config.toml
d_model = 576
parallel_block = false
extras = ["local attention windows", "gated attention", "value embeddings", "a smear gate", "an embedding shortcut", "capped logits"]
init_std_o = 0.0
init_std_down = 0.0
decay_fraction = 0.588
final_lr_fraction = 0.0
steps = 5021
dataset = "wikipedia_en"
Each number is 500 + 25 x the weight over the matrix's rms, rounded and kept within 0 to 999. Layers, rows and columns count from 0. Numbers have three digits each.

# layer 6 MLP down, 576x2304, rms 0.0438, rows 0-131, columns 672-719
506473484506525495417488474539556506507533536472525480464491510469478528482536481494484455459480522484449514524488490475530497539499492435469453
475540526485492481490521459460510494522477458515497501453513496530518508482509469486488515462505510456463478484485454493476508532490467472504493
506499468458513514500512512447537445490478510532498501489523471523496510527497511462531477513512540484481569492476493522504497507539503480513485
502499498514480482501523493557487527532473484500484492464531480522489482480533542515534484485483563514495490536472524537501522539502499470506552
513527491529471472515504507488515501505518511539485519500491478484506548522504479500519543504486533499575497516493478458530494503509464491480531
479529531478486467483496519506488495478482511506518455567484524470472517508525481477464524486514492468502470512500475502520499518511514484464528
531502507566500488506520477485481482528514478478494493484463513485520505523465490485468521507511464480468505458529512504515494511444513489485484
456491460456460538500518498542517516494524524488491496488554494522453517502472487464539526488521521454495485490509503495494490506483506419506419
488515515481524540509439483468521494495471479518514480499465485500538505470520531490523476503499480472528469486504528508497506495505528505507494
476463523534477511521533480521500536495500492504526481486507462440462463490494507494467513439502518506475529516514487493480549489465501530547506
495522531511518499508534479527435448486487503489512533520484510515545462463527510484537525480528459492510493510487503493486485512473528502502519
505498508477459518493540495502497458546517501489501478527484461487509489504493476544497480478503450504472467521508503468481478526511492511479511
546519494490488491508513479434536551490503499484513527499504513526458500490507515478473510520496467493479482511520549511506504501498495497476509
536465499465487497502501505514479530461498503505464503514515480466481515489474488521513515481479519514492504472528525482493506452564511485525482
527512512485521472496509507447503527469480566455456574490527512481515490486472496432524483508485478488482506486471481508508544506538507508522467
508492529492515508513496518533461523510519488513483471520510503498466480459488471480483500481475454493535503504489507510458490511480458512480473
481482501513517516499503516493509494468496499507456511482471481530520489467468517497489523494502535485516511487487495537471506476512495496437503
514504510478509481495511504530575532562512523505468502496477491530505537540477501486511508492509526521496499490521527506482504451526488483516469
525495508500506508513449475457482472517492526486449502527515510470490463499505471443477475509510494507517510511509510536523490498475504523546463
488512541480482541553511513492496490511516439479477495514518498482522494492476453515488538448506484467523502499507490505486500512507493542442547
469493480511476543519534516490490516517506472542481507504508507464460531537470506535499481460503501492509465501478551505526502496515488472552475
506499496484488466494538493542534477499495538525494462497490505461468496481517519516507494549540520461511488519492517514506488470439493525588478
463492520434458497511474491504538497482522488462483494448537492481509506483506470450518498482536524539520474531491508529533437537510478444520530
505498453518477468507529493491507496520458479463521523479532523494456504533506460476481493494507477512508495494483519473467487454494496513508497
445452466549493439458447542526519531469502459438516520477499530478495524480497494497481462491518485546524515589473480460512483494501484440488509
516524496517506509501491492470517476537526526537502505508499504458506497467547499489496482494480460480501471478488503508520512503454457477441487
521520500495488458490485487512492466477463513496478523486501464511509476492462475504464521517507515502519519466479503499516528554461530527499544
493563504475444569465555498487466487470466501467494544505558489507494489479468528537516486495506463470508476514524511471499525463503504486477518
504480533512528494475457502504500507464515466524468487490491452499491528512486521506478534508519479470493463470504527446472494477488533480485481
470580489509488511524512522553469521480532480525445492490447492505525529454478501489474509468465499536542527482425498534515509478500491562439486
503527508508486468498495463494495479545544469464520495547507480504519435467535499486512472498502523524502511489498494517546486467534489476524510
545518460514483481526504502471570521468443511543464533474503547502496499475520537490495491502480480519528489487503531484484503469486530509511519
499507480503533515481495502538476520498491523502524537485477520520461505554484537462518484494491532545514465450465473483518487504511492510542531
511486493533512500510500478499525496499509494554479520444513478482550471437478535469521491467471458510524508469496537485521505459508515526504473
477495497488487503520482497540527524492540462539465500528468455509482508539523456497467479480518486471443452517480513506485507458488525501466472
535508446559507501482505529553490575475523551503455486457477528507471539497474521506521529484543499510540502516495516503509466505470527490477443
554538484534486487515536508487505500551517444529528554506484486468518534483491477498481514519529511489501465545484500498480501523523460479517486
451524493501511519494556487514501469550538544524507481460500504506521522456470530484512490482500509521473504529560487485481503506473488509563492
485515506528544522532524496521474490531491524517479519481533479508457488505516474501479507530491520480529535505453536464480487528501511488508491
537496462511518502522501494511498481503526469545501505521482523536531541561498517520534498511523475515470469516511537501494485464528509475510506
499562520467514493476527507535526506498508549509517471507511472502505474525501499467459489526480545521491529534432496469482488515537493517486531
526487464482518450508479526389520522501557517519481500473512512505484505480518498516542511499514521456515504487511546526499504509479515466513525
512507470511486523441521476514492496474511536512521478508466488483506494483452509493509492519524506511503459538498519519500510510469517481521482
546500513479491500498485519487507497544480479496504521517507508478540462481444476491522519479441508548502529465515508490458469511485515519506474
534540522480456506474477499493510471508500461484491475486495459514497502496486503482506495523507463505505524481499465523461478454500479527524519
525512488532509466495539539494521527522507496502522533490524486462484498502518481546484537487472450478498503499494533478546492515516518478529523
491469509501485496500508514544479506476505501488470532499455535508456517510513505510514524482509513505470471484551519509509545473478527509519533
548497462555510556477509517516515527500537498487478473485481488507499532482516515489467480484544473511452498511495509513528535576494489551482495
473504480475525522492469529466490542527509516479512463482524475498541521530506550489525527471504478493543484485456533519491508496497484474503539
553494505470519461504520490501558475556489508539510491505491475507511518524492510498483545518500507497508519520482503506499487538496501517483494
511515537455486519462528491527510479489478497515503539534561514520461521512470476483498509485494536516498455449530479501526493484496509480487479
520483488498495488425527469490466504524500472506492506494476501487498529479502479461435466554470501540482532536473519482515542557488505459483539
509513520471514492481500542525519477531496493529524458466471492476511488511497475468484541455511515482512503511487506483545494475487529479507497
510522510530490433533490504516518519480525514515504478471485506486478491530503453458496478512506494510513518497475466524513515472467528520502486
465513511503500492493510506535488503508460473539493522451508518589496471496487510455482480485484494511485513476512523493453519398473511506501515
462523492538525500506495525479495518482491498522492508535496506499473474480500490482503496490490464479517509478517495457547492487512497484490517
468490499543518491519492548540459539515506497481489513470492495480517489492490482474480497515458530515531536532551505480539500512491489505509535
492491490500537524468486479520505522498507519487481500495520520448517526469463507534479493484486477500488539434501501496487491505449486516510498
458532507473531509489507514502486564499477502451491494519505483515469508506534491494480456517499494506496502489506524511492490504518513504512506
516460462533498502490489475506563499481517528518512491508516516516523497497485476461525520469504498490490515489515481526482504513467475493507488
462491481491481524503533491453526480486490511514484519451571522499550472507456475510503480453508496506533521522549520533483491467508506463459545
509501485458496510479487538492484495477456512514496505479531496468506496516480488473507462534498510526491523520484504500470505489467537485490494
562477473507458559476535499510511520464542511511487463482482524537473468519452504508484502471493514479495523471540504485481481513504520494494509
447489468506516478494488452501496535525477481497494479477538519472528489463505508469469507509483545475525512502501518506452534469501486473487451
462499470469474472502486504525514521504451493484514491500548461491562517542501490514544512545489471506549533516471524485452479561534487507518488
523524531471526488523508474493503507494505484507556469505486504488482512527495531505518535521509449524459453524519499516473508488490489513475491
510504484500524499501553542467461482528507507468458453471461492432521461478468493529492526514487481536539466507479477518469524578466490512517473
522541495533490473494484546456471497519485505530496530473515504495441535509533534491523505520488474521503508447523546496506485531497521470525509
503578490474529483502479503524472533492490492514485504526493519445523480485503486486479500521463508478529449510470501510497485455480529497533456
495484433508508495541511466475520460501516499507493498526494498492513470484528510453488429508514510517496508510499491472453484531489461489509456
534495522502502516492498468472455555539524493477498513497537524462547491480489501478506475502505542468483501508534532511491514504483539479516503
524477478518472483482562520502447494556472564510478480501528523530526540462503498527499441493493487536478490509533520466470503516494522490508497
537516470502463493551497498529495522512507504532454538507469513492474531523501494531495510495511500511523518515457517509502508489534500455507512
452505545499505506480498457558499482496461506522498521497506488514444541473441439527513521518521492496464518530484483460515522404519497497494501
518504482444501524493454520448482514494483533514513515508493451561516474497512524498515499527534467479514575524479462480526478536527522534532541
546472470496482496476490513495534452460509533468501513492503515498510483519494485424522510466525496484516501522477506511498496538529534479475461
545522499489514505479529513490508549533483511518542517512499548462537530467518521513484517475490524495520552478478520540506556507509518506527445
500516505524528464467512527467530521502520509465488508522510510493500468407547487505497460487523508444483493530439463501500549525546521486529453
460572514492496529482537474517499519503521496490499520487457492494470479465490520493536504502506500496480563527529506461527544454466504472506517
510530504519473444482506540522504468497503550498440536541514483517468557514506495512524505539519517478472479532472484504490496520493505495523491
504526509476481483435502528538465518468456484490453513476520497538530476488513503486513461470454508527553484464519521525471506505494490497557502
471478463505474506438468492525532498535517488514542516490490522495515522498469511525482473542507502490451478522554527518516518519459515475499481
499537552481509506500430507490495510501479467509459530487495513514466486507473524482489497512441515506497530532421525575478506508493484454458500
501515455510438497541511479483531513498581515524487531491508519518481515529500522496476502506502489519507483490500524517502491503494496554470531
474494521499513466515492507526499456492498501533502470511514559463490518502470483479515528460475522481465469458501510507504500454500486487510508
506440526508479509524485524486441505466478476489500483486544511555489486513487522521519530456467558533514514507463505521477471435550526498534502
501518499490512504532514498505482488532519502492522459529514477512515496490513495495480465500499489506487477525559470497497497497509477498534490
503457508541486507525489483529507511529499518500550484460539519458449468487481506493554459492516481494451500494474486519486474498508540459482485
502483479514481476514485537529483477545542511504513504505514537518533508537508468482492509521461535464449472499477508491498496498457491531526472
506497525469470475525512471494509526540487520535479466486480523529534505498444505510476451466532469486522527544514458532528511504463514484552581
462515523446506503525484494469514508495552552524524537554501503497522531558491470512496505508488541512552503495536489505458557489482521480458514
489468516502467524466498486505519535507495488540487468498452489477482504449472506467467504487476510531526521468438479499485498493528493460506511
499515497521520527501554480515489497528486476502503495508488449513475486525517481504460477475518521518498502517482495494525504571500496489473510
509489474505496487494498473535479493482489529458530461468502499483568484506469493496521505512550487474493504517454446521478554520499531495547473
540513526497458520504465492498509481471526554544464512507528510466480505544489507535529495490522546505490493505489527454502575522490490505486500
477441501460495507511510456501522536536557541478478466514504492533462518514479511521460519525498482510507492491489484481536465524491485503516528
482526498494521499504514517478462466505495465525517473563520527430499522474497496515483492482533474488516494513494499521531541494512520520524522
514537491518507506516490481484504478537480489482494493497481481485534496473508486482510467530445460521512502472563518478491513510497498489481487
491495496494463558484501528475505476480478510483476534472510473521482505517468462493482501474515505467534460496497512499521491490522496478488479
477473523504553486475529485507491490490523501517508508501441463497506492529531506514493484506465472541516489476533525423514496476485476494474505
498474489496497480437497524496475460476485481440507473525473525525510494502518453485470476527481467521488463504464509482459475505510489485550464
547469479491532481505519472539532565500547537518513512464480505480486505513523530509498504566521477526475526504509541523496502498479495511474472
560508535537469492494478457495504494532489427540467451476564471499552497480524464518520477489485517521480519456507494473475523496492452448521500
500522500493498488481470541527513514477498498484527525495500470494527511493507457485532503491510509524526494493481513494495500506494547463508509
488504487490498491517540491496560489496494514546497479464526526511427470474565478516571533518540537472483542530503498471449460488457460493508542
464540539545500463523510477508500485467530471493490486519505512475518508520512524508467550500515489520480544515533515513491504499497485532532516
518488480429518513501487545489495513449532470519470499527468520514492535480506450498509484489525464501498497512528477480524494498515511528466534
503539481465511492526473494485508457515489505513505527431489500486469524489471484477478555482428457525511507495425521452515519480540467505487496
451519526457510484547500505560533534579502487492544519503526523527510455462478520492502498535476466552562497503506468521531515444502487478514488
451493487504541454536475486510525528518496449465489515468506524520475519448525510517498500528509493464466508484517480471517487472525490489463540
466521497469550470496520540483478494475502511496475503502514472517513530497503461488509495526508527491484525523499499473500455462519497506470540
530496487517501510545505531479510463507483525469488484530537480491497512531514481470534497460525462483532438498531481468498519517480509543507476
461518505500524491513495510497506500500526485509491482489517554471519491494501501526517511506508525480508515498501502480529505519436520500489469
501490504488469484494499516470516549497472489491527465482449489519499523493523530513549479463475508520517540541532536532509485507520521507487487
492464484490523503528507490519531511564525501549492526459497495446437496541519553500486483509468509494491473509486517481516494554488526512488511
481477475532476534483504483515508486506502514446476514520468502522456557537480540540558527482504519482558507480479496456551518492511503494484480
519511476527502469505455523478429518496486473472466514491517488535444547555494469522490464506506529487465514523518501505542519467504471513490513
543531514479499496523473501508532494489513566495528485495525500494471520466494470525489488495481473508532503471452471552556459468505472531489467
474504524508513477497447506538539497483503471567536524482512534479478489481482469498469523461492526465455528498480493508465503520520504505533532
506546535514459483515505538482497515498543516504491471443499481454490459537545521490476491518464502507469501504507496542475502461493516523535521
553484514490500510514517543501504481519492538491485510472503493518557527519526521497528484489500515491515478541494485520492490481495516471546486
525528515559503473493538469527485512478467507510478500480484485477483512509487477484530480495481528503525520474493472488466515508497482527487477
524502533521478530488503517528506472505479516499496495505527494484471491513487490561503539484520528558490494496501525473511509457507543496498514
492514467472483468442521518522508457481462555511504482542493464502446532527522459478506493495494431513532494474501481525533496495490500491540500
508504517534510505529509485503496504468487526488498506500500523477504464501517512486526501478475485524491476525487468522486539495512515518518465
467505510501502484501511462513494456505479454471518528481520537492565488455518517539505466532517486499459490491522509494518493454455500499505514
494526529437472507472508516472510496535508500509540499483505466510464499546507520500514527467502488480482466482498528520482500524488485491517460
445492527523496483504498479467523513503466497500547535488470503502523515441512528499453487490503499529461485559555497510472497549523512507482472
502491524439497501475498461529490493484525549488541555487514456519467500454533516486504481538499499511534480513524494483513504532484508497516544
505523530565522559548458481525520527513534534510547490463499508469504489488499474516499423503545524500514524501544510496509552511503531528516494
483520501526512490482502486528483488517428418473481476467491460542548501509495490498488565465527513498478495500425496516529512483465500502486480
535496528450523533532441510479509475493491476486509532518483495490517499495480460494446499530471506504455489507514538510513495472514472507526469